config = dict(
    n_layer=10,
    d_model=96,
    n_head=3,
    n_kv_head=3,
    head_dim=32,
    d_mlp=256,
    vocab_size=2048,
    activation='geglu',
    norm='rmsnorm',
    norm_place='peri',
    norm_eps=1e-06,
    positions='rope',
    rope_base=10000.0,
    rope_fraction=1.0,
    qk_norm=False,
    attn_scale=0.177,
    bias='none',
    tie_embeddings=True,
    parallel_block=False,
    extras=['capped logits'],
    init='normal',
    init_std_qkv=0.051,
    init_std_o=0.0114,
    init_std_up=0.051,
    init_std_down=0.0114,
    optimizer='adamw',
    lr=0.00294,
    lr_mult_qkv=0.7,
    beta1=0.9,
    beta2=0.95,
    lr_head=0.0127,
    grad_clip=1.0,
    warmup_steps=302,
    schedule='cos',
    final_lr_fraction=0.0,
    batch_tokens=32768,
    seq_len=512,
    doc_mask=False,
    train_tokens=137800000,
    steps=4206,
    dataset='wikipedia_en',
)
Each number is 500 + 40 x the weight over the matrix's rms, rounded and kept within 0 to 999. Layers, rows and columns count from 0. Numbers have three digits each.

# layer 6 attention value, 96x96, rms 0.0545, rows 0-40, columns 0-95
524502478495502450462448430510524480505515460479484463544487487529461517502517438531515458591489479485502488516528487568444492496497530507472478521530512510461530524436527492499484487493485447449491552389548488488631562522542545532512454523535405492513478472482472499495526541537524516479
491493487513523546452580468535496473541452549518491462503477401550455522473513447563543508495482532477524488513501490448520518502520527487489428441519414523423545502418557536475452537515587498504489486458488497548491477534546464515516474563539457540515483476527508508456524520504537473513
457435499537540485504541466546536610475472505495560587557535494503484460502515435499449451559470522498495484513495451460529474549449489543493509543459473554502507541443466472440539521525514489520513480497467570542538533523537499477548424456555490435496548532513504530565500525541564484488
526489522529583546487516380537521508598503461504512484552566419498497481544541485519530511505454492472538477482473508449541484437476513558475445471472460518510504506434514550462414535544506415459458439445473548487466536488530487596525514526534496526544511526511434507446568521483538452569
524479521405459550458567568556454510468507391490512494445524503491512476489482551444476508447507523521502457519524539615412526419452497584454527559495517529507475499516576487499490494501457475511483583575569508549620490561423618528517447444536502471509540512488539513508446486504458531555
518515496513451548619426500476489434522521527478491458474456502526529462513547526546543584509522535449527480490475448515583540528505476431540521517455462463478452519507474487518498491481491513506467502419511413500433512528502458530500550568474561523471472483513518510560528479526458557496
486502501542482525553479515522504493456520505506523575505559519520525512473569521464500487443536528528471536546597478519523554538549500558539520533493459544482523505510479440475484508486443516489506438539580449523533510583509551436478526419449517424506518525484519528521489481530524530463
446403516551509531530509519449523609460522565511501551491469485474520494504449512492442473457547538507409558483499556449513492494478500526480503460580535533507513506497466479553597471525526520515464489520493519481484516455548431447532524481511511470485518610449502454506486533532503506485
558488510437417464523495573544503462465516461480500464481547479501464538503550495451474505457497462537499465556506544572468504559510535599479522564459516544477457513529494456475508441535481492518497523535529460541563444522468596481448473482477490495529537491496504517516493456476536518543
489473519503526590539512489472499562502501585479447478529428499489528550461458491477518516456572484511446488485534504432524514502501505471461482491546535511562506474549451496514571430458482576579525489563470494498464476456550466453446510541491538514508477588518466481588467449522468522475
472458464450466523517583530568404476482467401518560581519528532503537466497560509492471518490456522525544542511523490516474490489450523513520523529417509561485485487458544472437505541511548479444517506520483483544535500603430544528585443508511481520486527471483531542482499537525497536561
507448486473484565504553509555515463486570559444450439456410521524525496517458568453514532533499437466527470512502463583527487502477557526487530509551521476514501447526518521548507459518539445545515532548540437505504451507499533484546488572475484571480480501488553505454522496508443516489
568421573555508578522437498546599549499489560444441461474509434490474492529415522488462452515536473513465453480527524527469419456500558573401471502476530467453506447498470535505494458518464438525520549534497472419518506484489506493497469546504488561521488569495562505495473481553443531518
576493438508461502535446544453511451497461646518512496505497536505455517555533430553525489508505511520516461486457402480551579501553493423529519486467447526522512516530478481532416483444510542538502484513413514503420510487582479480519550640483513552531463471519521500523473502538494504502
524484457553590497542455474482600462527495562464517519560521457496495508528584514469517455495499536504494486500468545435596486527495520478508484515431487507527487510526463530455491471538512440517504426522479540458473458535496508502504495530516537542473508445561488506482551537521581540483
500496486493495486509555534574588461505519512490455520542447527487450538499562508518441467515491544496534521555521401490540539585456509426567517539476443507510549506502502547440528481475551531529543428475509538534426467493486588493466472500517523556502480477496490525466515499537534554413
567471507513473500525415467579529474503559542504467468480417480500515475507473540498534558543416494492525485505475456510427482521479548433499503488516502501513501489453492515534461511499508433556501487540470524498518473483427502530503519579519524570527471499523543488510493520507456555446
514446466519550542516509472439528499490452481433477493489568430541441477471477503473548530498464508487514468445520659489515438503499583511446496525438473436458446423506474525417521491529496442485484534448399465471542557565485495527479414483560453484522510530483492489491545596520489519519
359517473503580610451493431505521530505485523453475540556480540474451533516564491501534528510493513459446463539435468475454484474497508475557428527474481510556527457483485531559520470517461546461502433490465521405526472570498465503528543533510534491472493513538393497488574469539530496413
476437498510536558385525501535472473472512532538488504486472500498563495497513485484511533516488493542483457493440430534480517474496522522549424532507553531520499448480481505615455547524511496588516489531558490557527502545535554528548548458504440522527529522487444493496519460489550511521
526487512503506494499583508487512474535537437501525537462491500480502497468474463480518440472484507508488491601535466457560470557473478505470458519436490561459539534491489507427491410513520479464565424517507505560482508498498561504428481580494505486495549476507496475451466506504491468590
547493475436481382548552524518521461472485476492538472529512558457452500521463465561468472489500548479537500437478527512581540476525560446522561482480545402525501481528497547510452583536524503504490493462460513542479491481533512527545474438540535501500511450533489480539473559479494441512
548462471471490511495477502471433490511423609481495489475515512503498519515532466558504550525452503532556490444477469474509534481472557476520480459494512496441497471498525489482443540458517519553485455432488454474517479487510452512529496546494520584508483456442578515450503546546499584491
505559498459446403428556512524491529479481411466481493438610538492519452489441528481427492531475469466513483526552509611461447438506462543492536533506567450477469496478521490510491493551523434479504592519579516496561505507426552543495449483520502452509534466484616481436505572486520492526
524559558411443407527535530564501573455445432537531520487599538476465488542394512491401495433469500491526527520474480530477459475490436579486588560462545494512416498563479479508504461524508444494493552534473480504516447441476550503439520469468529486505569496480573556475455498451465483546
481646489456449446425510498573453457502495392516463481491510510514502453488487512444456462484456538472505473525534515571487508524477487552531489537447422493491514529450511548460514460551510421527517573502555488557542439491480576531526431466503463402542491502532490524495581537472531510508
479517494480463488549479517533476522487497539473508452508540511480438474523471439508501555546479470473536545537525494475539552474508491478560504476505491475552495511577497502488482457456458567512504466471554451467441484508488459465408534537438632541467439473478528482491475464533472468492
492507452426538542444536541449435560453502517432455501434479529505555459553403591431519544518535455492478504470472438577515561470450518545461517525598525550500524473560537497475513526562421479576512523573564467512528491465397499467556462461489520495484536573475482486530542532539531474431
510439535536527607501446526460484516507508612474484469449488489455449560515517468475574512503518469535465474487503508507475506464503515499474433476491505534486585465522502511540463481467437595537497426583465505485484477483535506393434549606467482584452448507463506497501512469557511534465
550530537506446471465434469461467520506507451487513496470611482495516449454494489424510471439478462447492542495509572526467468492536489572496545537516497442504494504489519475437540528548523483469456527501550462564570492465452566534547449424489475413508483528545538489555506544533537515523
532492494442465442501540527534505483461437441553541542520522503503553480495506546483416428474516476501514458475495483579457487532528527554469545564443483513470464492471524523484477490564500427507540534474473535580508486543460522551551427456536430469556575464496533521539514496467520482562
426567467392487465455538540497434507496460492506520465500520568519519499512492455519454482510517519508515470491505503551379528480486506467606448562542501527480504486443541500546501496513468523438510549423572446498565499489478541495449494444489506455527513444499549556471545512432565451513
531501520504441459532404534447514515545474505482518548517541523524474496489470389545528481553513465520470503451501547541550538460507537484486479503466499454453502451485517553515549439455520473469494557519428518467460482488535482531491480461476539531512494442443533499590536451488509476498
506483488469439457511525521403495542490473529480533492404552497466516489481508398489464512566526523517467422474555505530541572518465441462508489562510492505482551484503489476506549493462512468474491537503401474487469509522417537457506468526480503516498472456515565471500463594530405558504
492526543476452515506462441558455437494431538527508490522448478471476502522450534502580471493480528495511617484449473503499506455494540585481557448368620468489518477406578538468514514564557591486511510522460490508499382468500508519583467457534519469534494474472424631499554488467482547508
488486492455492551504597514581451524437524435503493436508525440550455492494465421492509510492556486460541470554482458530418517498544499442483504473511512446492420408497512538491468557497455503490471540544417554551461566545476517553485480492485484492490542536510549508523458509543507492491
470467457517471511473529472526449568465482468508453553535510476501542514486498555473441537462488507444495578571499432461436471479481458454480524477475469456539396478468501499477507529489514574548489458511491573484493577507462499581432526439538430482477432528468494535400489519531521549534
464540494504494507460417504537477534442525529477543486558452540495465450555558471546459483502453599558490527516465497563530530514538534494509504539485481539504469511485538477468552464542543451603476497433524539439494436482517487523573493509549497472526516493447425524493542501502565533489
497567482532510526521406529504539525546477486512522429571507479521473484498528435539499506508546442541507494477484545553528519538489535442484572469452509467500400556509482512469469525487451429529478481418486566458501563510508475563524531510525560494506485506449467524480572529513588490502
487473459555437427504580599498502500518485508481550477492510495517526512448517452517409514444508516475500493566518507519426502529527448481522504517524513498510441534531492472455531461533463450490462529440531487488469602407588463480484462483483495453514511502534450453511508468564481454542
571516512472614637523453511530507496461527464487496508519537566513421567499509475498535539577503546495436544462524475498560468525521481503442499462527530430476471460557523531465490478503569525509503481534471479530494562562477553520434486485471501490576477531450489595534540465503515464530
# layer 6 attention output (transposed), 96x96, rms 0.07, rows 0-39, columns 0-95
512472511471499472514474394524520489430496510550524505499562536537488558526456499470459487505429530485491497505544513493471530469525403516392441458562532518484451416467484503477446508488471490539443518534474538606527548566475542495487539487528459462499514542517520511557496528481495511525
539471516471430514520416501531552500457509474455504516499583429528522537608439536524556585559531525469457531480552508489465527523488411498468493472456572509479474487408531468460497537472528504444440461514517546562489563508476539545520509504554490480467513515457472510532484541500434527471
460492471485479432531475484517527547533493520520505566528599493499568445497507493411522434526566587485450543490469526456442514437480454489437497508515498535468464455506483494528406513444514521544495484526464494486520533581499524482504513493535511500464553540526498476544483505502517557472
504476495484449512582423446558588547499512504496557543519580455468572525551524491556452506583480549498497549469530536448505545500488455501475452513524509532532497519448529494512532535441572587476457466562448519530504508530505570512524545538555503445431576485490487512514461511479500544469
489481557460522486456495532545492477513518561534498487503561518461499525485519493440397409477448485442467503497513518480445487515536496536337457519494529525451501454524525533492434517503463497534514525509486422495448459487510536498439550555492458475488466570500534477532539489487528529526
550510439521479536508491500485508446475504452459475452535439460508422550519532534582488507524453454511524489479488481530507555560502516489542563511451434461535504535495426491447567507443592469493527488489519550482493496491465467476531424449476511563576456452490467491501472532556455511520
521575523514513487471538502440455512541569414557464485507473510537392518473503559445542479419490488496470471526502482437452497527508499572463517525460506515510509431508489535459461508461486473506495480446523433463456538476436458439453545439504597520577487498447525528564512492590486524478
478502531510561494518504508489460545526490487523495503521427502567464441479476502512603494470575451511498470499459467501537466462458524560623530550478549459471542496446504444529501458508467491514494544479548487496474508457498486494533444491508550529541526449502488507498500494509509485507
474488512469506543466531510484470461476488523482470493503549523450501555460508506412421453435448531475481499543522518490460485482545504503376468485467486595503467510560476534462479519473469511544515488472494439475503485539510504499463570523487486493476480550509520506511541470509537525504
498485479523522527495521504467444495495489499501475512507417488545479480490504510549596526468588462525499479511469467521548484489486538530618515538476510497488516555481516450500533487534475497510493502461564511453527484453509467502542467475457516526550498439494500517464503493505484480500
487488540453480458498484555564546500515524530524515505501574487475488503515528479456420469512478510436461514465524519463426522523524467508363487495509505509486485453511503521481431525458531498505510474519451456516461509546507532463449510534545481485477495602524507471521507522488511533499
488415531457537525437525558482471427496491513553444471520432457499455529495545472523448521504502413493451475534481437463465431505549523508468473450469545477457465551494487576496460488473478414466549548485540539530532456505490512496432493530471430473510449541535524529550511447504515512592
486434441422502612478491443488449495477490521544492491552493530492509546514506484521554496480544467556486454532539456516495468442537526547528438475458547532450489554438462439482494438502398505509535516481559521521563468466526526460517429548438485476464521430524515583540496419488542515579
508514430517471571505467500442518485492499471442488486533511490555508516547472557524570570505509489533519507506488505555505539497565488458640560511427454482516531581501491482433551434504521487437500480490511566516515543504455469539575499479483498555550503484516474535480506555537434501462
497483425495404542552479457456529530544493496462565509526547483445545554542544506479531527517495511562508588524474520416496525458520482440551429495459448493532487543489467449514506496441545555436504434469508569500575506533534464518538533505564570481511523427523485507515467524536467563494
518550458504397495477520551469497467457537448454445535487524390454564505528514495418523491482565572506487514587436506447488499475496478454515499489530423497542454522540476493485445489513507468400524496477497554517611508565547488526480542510520531490535475567507484458473438558542468539521
533510436472488548469482452518538446495461533528502482528501500435532501550549475533445517565469434522478487536594515488450534520507494465471462436482448468472524548556485517475485483477508477470545499507521586489538506487472546437497530526484479461541439526570519525512447503512534518549
524437477430470508539446503539498503487494572515573499447598514450492546531546466496435484509480569494479553449533514487434508490531436493372413443492493500452442483469437482520485488454505552542470463515463507519485464538533516501464455559514486473402503526493526475506500466503497528482
566528422532508462533506453505499505542525498477598499483427469583520466503536481565558493509594492554523509513430508433578481514537500459573466553537474493513505466505524499502443518500529541474497476445487536387553554487497470518572522526497499517540501385491547523497483554481482490513
525475515562536494459463505482449524536519474499509532520478467606483460482469500533461555500495431471448450522475509472499461523523473528524540585533544478507532484513597539512441464479488490474519528490519461482474489543447585506528621452531491454547458449482509527594533534473517553495
410456478444433509475526534516555546455539498486428541479515446416532582522526535427482524508566547480494468504503475456451550488493514516477475518502511568523450512497500550562498573477504496493472491519511426535564551566553490486530507518531511440495524577499511469492494497509464515468
508508532474485452514467530483548484502488544463510509442575499435553504484498465447446467525446590487517571477491548512539481492519489447482531453500463509527516510531479542527535475534504514508527507563451529511497422532525511527489554539498504500408469583533484433478491497491477522457
544485464495475580478482515481557442529441475463542498544532492543468489556433533557484558505484485457522507401554532534432506509532431511502475433441468461472530513480489456459503468463543539450497434505491583540525561548474545487484438516533467506476500533545397529508483548511466526502
502487547466507467480525500513535507504507536534493484481547536440515515487501491432407437505446520459501484493512509497459463515509508495356457450525504504482498451532490549544476523508472481530513518528470466537487477515517515483441498548510449463444507572492509461542510467493562483528
458526540479512497490525541520520504517495525499495492517530550423555474461537476411409416476472553472502484486507531518490464504516546483419489486505466612511529515557473547508506509520471524535541513536458459448500464517512500492471525600477472503421532570512507464469514454512572484509
507494524490465458490498505529529496493512524518491508503562497419529500495507496445424448512427564473492529533508532461438503515497472470362456505512499556486456477526491552518468533496501479517483522488498485515503485526528505519450534521499460474479488553476508463522499484499532510499
540566431546536530490540541436517444485474482450440487493434497482532498476511530522514476466533528530604447491475469525535468533517578476546517426471428515547520545519454530507559549528526547487533444492459522475570475505510425489542468509464498533479514466527432516434475482522475437479
483435539537603443440533554460434468584439538565485529533462488507483442439527454525423433477467436472433550492427486458417413525511519527472448581490512469384495481525544568555423494438455487511523549505518486478477452454474509533439490482451429472496467564524516472546497430520541487535
516493466499517571485514487474478477511487486484503486512446489580481534517487526560584561482548429529495473499505483522517496482529519541610482518443510468477525538476516477460509470508475511473488467451550517497517543462479477512543476488486514532550487445507501561480500509506467479519
508484543470526475495523479503519520503521534557514482491556535458493505484531513448439434502415532481509538487536518468445518508480487517365464490484495513450503452512470560505507512478502514560466491496497484509443453507520509485438539525494503487474480554492518485507493455506539496498
472456542468473476513481515532512523506517535511504526510600506434528510496500486424445472498432546471448531509515547500443514478529466481405510504514495548504461482534500542503450501481501479513512527535483468513484478541511530508465537524510460476462504572478529475576546491490547538492
510542577557529448502529519495507478478496504524502526472542537503483480499437515465396426476466558459503464514491515514489454528532491465359480468542490519538469430547526547518454587532475510525494524504467476494504508519502502519502529492522430475459465568437466449515547535473556445463
459454506502508499487511533468526514530468562535499484490535539468533534448508486425482446517458528510511469473517517583498504516524466456488489447485461526478462524470465528493488495516485484511486519500378507524470499568464518491535461559497454523379546543486520510517554494424496460511
457463470515489539413454480481541520603491534398564462456441528538491560505501517479511499490578515498546472490484552572496492494500551449567480496394501466447481471507458468508512481520510506530484503493510496534491489510515482469460446539457411603482551468494437442493520499458410444529
490490529507473409505477494527538448461507481527508528498523494458521526462524416506443462523479546479465541535552472485472480513516459457413529499551484543541449528530502557440498531469506523492535487558430483528478507469508535471481610464504481475438450607562520502516436518444534525543
549458548506471530536545478528538482508555540473502486420524511577496559477570433451486487505514526487542536473497510463489523488472523488455470461483493517481515493507476513504509565475456498514543487598417462496470450514508466473448521593472523529414437571489503483500526472517508474465
559532541542525443532492491595534497474519480515511523513483498585473448520507454567518562505605490456415465504511508472545503505442475522497468463612502461552578461518500533556482569476518509499541462522533485509517530494512450580480422489449532484529525495478522493497474520545586518532
493474473499480421501455550481514498479525504545482491544586534431487448479477487448468451503482517529462539543488487446448467507506441485376488530534456500447446495525494534495435457449499448495545513508458518529466514481520497521530562494483512468463478525521541509571476500506531511505
442473497474515448527484572544452542490499543514464538535573551499492467476506502439469445512427536547418459480447527508474477520443494508491430510586482481497501437485482469567452479485498453467519491530432502524469502580476525533531395504474551433458570455496544498550511501515561503475
482527476539520582525539531416503500482475460443512485546456555546457519481478383449479453455537552520513491518480513506451572411485485506458475472478445482475541508451520464559505481455459524543496577437489502577495512535567474521524449603464504507575480492438492473580514448568469463403
# layer 6 attention query, 96x96, rms 0.0645, rows 32-63, columns 0-95
443502462549480582503503505569461515466474497489463489501486484448524551476422478496496475456504475467537451490513460490514582510528444479494445481565491491557522511558540511558471518535513553506499476534508555521520460467578513453482517580553514525506459449517474493469456507502500489515
524452460524451492487518492499502477471480484538566514516477513408499514459526495488473490466527550564503422552512545485489507506523454523519446459542466529551487528518503535499504453473459556500484489471473538490542537487527475483484550504493409504528447493486460445541488474451524587492
582386494541484476504508574477497535504488511480500543558518465439469472522508450464499493503549499528484488523510438479509492504529500516510492490510492510559484522417464495498489497475453469496539470438470541515543572542580472510431558590460422549442497442492491444567463464530489586506
473599519475449523488437492479525512469495500514499382525534540483502518515536575557547439510505479456515522466504500469482551506523559565462513516505480517542483434530529462487514502556530503504436512496514424490487459513477540438537456385578505492552486509517496549555538496505512520530
426615551479525516466510479495462453469479474542522426471508543525499388430493541465458467457448487482531527466525495524497508526482486594500489537479466504451495441544532491479494468525479517493398528514494433525513429509435566446525403432484562512563557500538544575476481515465561469591
503500505441518485464461429500480487495540487457521487454494577490567503467580530491488489484424480482502485438545521519469432527471508594514517540473526480475486475513433494519548506505501529501487539551466476513511456466432513510520429501463550477497521505459493526484546491553522510491
545559532504552491488410497418401461509515458537564484472439508523548381501536603446519517447515443502473594422498467517588457474509454614513546507522574525430555590471566465512541459554511508527508555506638487457563451470557537404622484448551478468495495502440516529537616495565497567418
510439513481502480515504515506478572460547555497469564452544526509530526512501484458483525490505517505449496489491495539457470497544519544476513467525544517566504545475489490504583518507529489463523528507505496521510490541532485516556481518530484465453501495446491524522535436513503498459
437575456487468445531512483564472451467481486480468478489534555561485467343389501548488458465397552446603504514574544514498508484433516492441534524453488509464461470539491532438419487516462463551412493529465462565503506469467528550427435527463534450553513480591574531468485529550590482572
483512526517517452428555464466499403478424467545499487543496521479462437476509509554481414596464502450470477516484487502540475555488511518469440468494467530432514507550569522498450543513518581528476554554476531412515491528404519495519511533462420502541496569587479471482465540484561480566
510506423552465489473516570473501416488470473491447460544452488493437441458483603503473477489482575476519534415567516522497583545540506496517541540499495477486563526443562528560371484519526568467498417507542441473506589509463534478467519502426440491553487520530471430510448602478445574485
523509493520490526508460509471453478535488522492451503532436503474521472462555518478455494496492463484540574527576449495510492476509473526524536465561515487440443493473570509538464395446482490507511444489522480501599441530531549437512501425502454525577411513536521460502466465554522596473
527485449557490465498547596523477503466502488530507509534427485504459428486507536475507498492496471494515512518507476484533549511490453474543491509557471545539508470467592452499407473469544497413548447461492577527556498541549486471504478557528418471496463469469497471482492526508541618518
498545495449529527496450529545509566544530578472477511505508481537554472538450513477533553473539443551444497529491536482556447486425511538475489525469499557537525446526498449499548470519461421532531490434531446475521511469508436501494451493503606532459509423414528518482554484506497480450
481458530606496480511468457460561450534486529481417551404447484528474513465449497528471520504505531460481496497506629483512484554598531425520452558451424496477572524487504496491529501536510492460492498476542476488471519488559412471472503578459596527484480578464569628474506526498394503516
452524518495392502508608577493407528524505474531548473508450524489516506414500566477469465469464491485530505528608525517513491431529400489552536523514469435517454522485520475521451445464485510488491482524514506543539468504582480532498470525466461463513501480517563391541511532546542536515
510485512467556522496443466510487450493553472508519475569493470492483502514446471534483493486514497485552552436506470512554560571487448508534592492484535450554490498482526519538499499456527461444526464461468545505534550552514475518501512515493536551515476492467463509510468555509485518537
517407514544516498481603501500493543524494509567515524551472487509478501473465471454484504497527537452485466502487501474501568520524492490496427490532432525470496524530406494517505459514507489518500487480472512505521534588580496551411539590475469533481471542513551434532443551526538503508
469496530513537534508561520513481554480505544480529554471479473543469463507503471500461511518482545495461456515510530532421501527486510503508462506490463530499501511494426468460504454497436470497540500539523480469510530538500500480442497566483519502462506552440508503501449518523502517532
529416497563484476538503575484512530504523488498491532526496450464494542545487485509509497555537525530465501507465462505498517527504456490526506444502531471543465527489520484479475513514487477533548480530514556520498591520550456519461631555522457500468489501455516455553541520544474567425
574473490480488538487423464471522514573525476512485448470497551516461507524544575530550505503472471474522534427520416468519515523518495496442526511504513489477483476487518456511502523499588457521475498485523461452483503496458484481539479460500502504511460477496497553531571512518519545437
563414491505493528541435459491556547572529493466507531490530508449521601567558536487529556520546509561472487442466460487490515474480484468486485456510561494596499489414436471542537474438502481509581471501471502522451556493532465555523586507573479499400515442422425467490498467502462573437
585427406496474494546557512552556503498484544460534559493478468506529596589516484512484517556506497556503471526501490461496570522496476464503483508515511477502495512452525455513486499441592477472560465486553533514475545492550448476479575451512478507485511436487462467499463557448440566434
536473530540481521534470564468508580549545599466575444509473499471474608560581494523541555497567472548496499475510437451495515510524508430544450484570467439504483488490503433577513477419518479507521484486553464460439492473587442462503550480508478537466421485477497399517471520532426529437
440578557471541495431472501514504428475461442506433440579552529536393417484491478550532449520461538402534531504511544563538469493446531578444503499458495578383479456568563581468491475518526521586403539527434475511532452521420542480511388511446534518560541551525501580475541530523575488593
410530476436466509589411464592481521519497547453407480482562521573537435417392454486442500470402511554570516515539568543546450425480452474475589548486626501479429473551463561470504454483405401545400495440440435651536512451496521527500392541516665566538567469507533601530575358564506532541
495435516495513431478507442477531457498468469497474555493513457469546454473445440518437434523443565473439460538468521523498475550502504463477495438492476527546531514530469542459529506527492492466531537510443558484557543530476498534508482567578510470469554536538469555512477480427501491574
468476485507528488465520483494548431515402473478460487488498449494583463526488454488458441502471496556443445477476535555445533513436459457509507501438508510488489457512445517539458505467479535549535471522423566512535545530426520504534539536528516512486563499575451499473445550414536472542
532458563481601483543409462478554525546481575509381522503513452519546455515438466495431462553479466505478485564526495489521487475487467431495528492463532526498470547517482522568508412418433430490499474486525502523550561525493469505521499488574628548497552477503523555542460444524396472482
554454464534510519516503491447611458527477556502528448573417496536493532490454449557520490465581557490535419425474513485451571596454481461479440500535459543501524488548471547501435528472535508548475494447461456523428494522474470492468506608458493540518450439524439478535513503516454506528
591527512531516514453499524459462511495502516543534545473436465552474443475500568440595500483495488439460570483491433492548521493534428602503480452490541516497556518463544486488524532562535498453475478443573534508573438568604525489532464466532416467496453485474501434473531533530559572485
499512596468498549467449548478521539582504535537516473546445447454487436452503500514480479476553579511524442509489519507516538502479478522555490488490437557445494549517560482551535394477575440555501509473458513517521437585495477534545483467595439523451514483481427445482517472491478511483
# layer 6 attention key, 96x96, rms 0.0624, rows 32-63, columns 0-95
497459540480420426523543544448469558482522565537514508481448550536494481516469503494489538560481472493518490506470540501460488519433537468543502546485496556500558498509428469493535381522494459501505506474534485508538555497451509514446416517505481393430460477430527510449456499492468515523
464537476523480524463524476527522469524489504471458503537499514510488510511505475490529501499471452488552423477470506468522526525474476442501474503511467489523546533517503482522474449551490544502516472404499468502471488526524464506468505507434506477498507451577468466449518534512508459488
460535499513458484455519497499516479469486485555484478497478513455475528493555501446459468517527581551453552534559395512506523551549444538516504457514475481464512550487492544498488525450540579436538460470503494525527450462524462471474490424487485542523506524506413457574551466473495376520
542527496510488506508492541571493504526517539507455509562473460537556468505515494482503475469516437476568524467494463541494501489450491450456507510459501549487483450438491542503483580535527518490461475520492476514483453513493475547495456509526545546473506482511542520391483488497546559471
552495487522513492565456565584490508538547541449441486549461536534549522447529491532572495470494433505567510466529486551502486529474480427450559541479516533495452465451499496499477536515520466503437469584537471486443487503508500579476576547526511542440499461496614584443493525548560571433
497508472514520540526452530530502496487504544494518502551483438533445488492449473529508452505513474468546486497485430536507496528478465547463486527509550551461521445455546505516472461526473526544467489486545473493483496497524517487472459538504486531479538443590537520501474428528499525517
455536524466544518481461462539484466490399496476563547492496365540511422505486463486483455500450493503589474513464500529485479486499516472518469470374474557447601532506468485408478450557464539580476548536452477467530397542553544505543446469509540502534599502513463513464507456514554495552
496507487451530531421574444511467513471481437503550577458457506494449464533505519462484469545467514487471449584453531495495450482539462522629488480510384506555560518479484464491505500571516477445551526493502553478547462521519528453527437506593469412457496538538418483529459568437514485554
507498376495525504468455532555450560461503509449463511550541565564540519449471497515506448457432459466596511469505465535469463518431454613427539599488578530499438418467533561446453522480491509582353484511522433582505509479455589563483477570458523534530539404563639515464463488545510505514
520499506570607462462488582472535472465470496587440438542495500643445489364479452616532441515472499421607577474583543487490479546390594439417501533480543600405423475492559580418427520419449440464349465533559571449418520602526495512514457514404469515593499540550511536449492485513482543562
487510544503517422496489596423483484439481488541517494569496533543426538490520452575473459531545520508543490449488437471533581595485492454422536475555515459576450476624509567413454520448477537547513487490475508511480526414568542552482549556478527534533478545524512401561511485449552491469
512502583503489498555524498500521493540460483479494419542525455516488481514492449495451529449464558620485486501513483548502572484560440511443517506508493541515497495591489541506437394495469457519500474527451521532530444514502542538479505482523533544514529510519454511533511428538528497549
481511533477468490518503550485510428493445473481446542448464487526474513466465455552486480495531578495449446388544542549595520551603502503454528545485491530518484519561565553476411493599524541497466506526443507447496535444561551496448489486485470520572514532535515489570520507450463486521
538510465460425508542458480528449411518484486436443508492550464446515450590515546437493534521540505507470527485471511565526470405486434533487499490533517411449527542488530465602507541599464481533445581475515456508497503492484482532583528453506511538530513477479572506509517529501476434413
558476470512454460490505517450542525508483523465452517493517487490542527579556596555479478503492431548597489483391566514541418510497538472492537477417496500555531524573510450443476592529469426502523499487551493452484536436535525512526509542432520531463491535510505423453497536485567459454
469526501487507560457468516538475587521469473499514558517505501538410512556513408544492464407485540485507470504492448512523474531572438582490510512455492548540435502521515571483403434530563576577509491496462472508490479509569534511439527563519476532422467400510530517545490512467537544503
553530538458471483493534544514513539473483488498466508557458460493486511515457438500542481550526496486480485524541528489457503475509471479485472544520463568520542437517479511456469533531523520524487466468542454480533476509504473498462480542503488486454448488478477466460489461508514471506
467460454491459487444532535482502497450476494512526557513479545481461505481507490493499466567523571513440509500533398528546548538516397496529429497586498508495483550479559540462490499489551539459568507481488469543489455464561519468507476433447425523435523497482419464549524479457498465487
464489513505486455515519487458469456473507435508563502469486526479492542482496512494464499552469565523468557490473463512491559475540478544508496515538496512507553522537517499506515498443469540432522487520491475526541550430472491473442553510471459480512461515489499477551552498507451466533
485501511520497488454507453473502521458487427572476485546496458473462490518497510408436517516498558477435571503494453500488611505538399558468506551516474507486546537556518548518530524455531588524529540451472464544570503475476520518494467433480522505513489564517449509510509460468482391517
444539528463513491519479528538474469513448532523502452543511410499490464513505489467489523506520497475549485500490509523466529492470469509486470505471519563440561483494506480519493488529453531523474505471471436530511444500494509495491464523545517550532558480576494501422507451492471462578
428486496473481508451572424499535437457515472540592570452457501535453493471530489492444538558459553570426509583480529468575491533557547572595462404514426485463546545556464450494526428500524536458563560466520525476627460542478518441530512421522498427539496496497392504562569506462535416481
547499584459480523516506514467555482469462488574546492449433450453457466557542491451449590541526541521471457511479503472528490495620507523497504416545434455493498542608444478506465511533534442546525541492474571467531494442572474477495524437502451491480429580508431484551454526473480461578
504516582475489484490508430455565463496502463542473518487507503472543482540541530427510544502495525536463470480467547460523497483552501516536473489497443472530510573530474500567544472495520438484580528503503552455522513501469471518507512454488518475472500536469459529502553522458480438479
476490404495542535464528520524469540477501506494530471516574551590474513438478487525472420468416477459569511521512507531488503500447482527500524549446515530498495488473523531477467488507495525513403475509495483564511468546494530546461431567499527499523542480517528521481486491525512521537
501502420510516540527481515529480546474531492412499534512564505506512535506529484479477441465432511495524471559487470542490502482493427571544526551471495473509545430467527492481502444510529479502473497462510480565530505483500564523493498539517495501461523444547517533497477494491507537531
516466505543565452476537571489488492463471513457459559439409440543437523459475540542497431491425444487497478519510534485464458589527493451509537568536475512500523453457433474432460554530446481376577477536538587454493530524586516455505505549525431463460520537568468464528442495494484525555
520474444542523416497513549554460470430578503427501561450445496524481501408487505572445510485468464528457489477589446478471561559486511472505560475588552389461484435494520500427426504471464501362549506574556479496483498540540527462517549476520448481495526462565475423524494476504526466443
497522450531480466541460538529502471507539479363453498471506428483507520508468548464409488459457431590473565532533529530470485456568475509510569508456586406509558436565510447494495474530410439471548548492533524539565485466559563541576511467540511532482511482597493528491494469566502473450
386475404545535451483515482400531475488550559494475509496527589448508523466498594546497453480480544529445554443482481439507569464463609508455478519485559490545505483452544488503539557438499578445553431504563506497510494465475556455462561499435469534549532556529497511568525495498486488456
499576560473506516521475514544464408485416519574563472506390427510486426523476484536495528466527521462563435475495571483502526488556507506501466470552480607480532574540520561493444466566452488481452542517463537466459447450548512511472460471528517550562493560522477500484525502450545550588
413538486571578460525506472485515419545481508451509463461487480536440465478538550468446502439480510492471584473544525524533477538537514450502534482497497530510526560486533529529417482561464577423468519534481537463460495517545534501561525485535496517565578474548458570511597488540521481478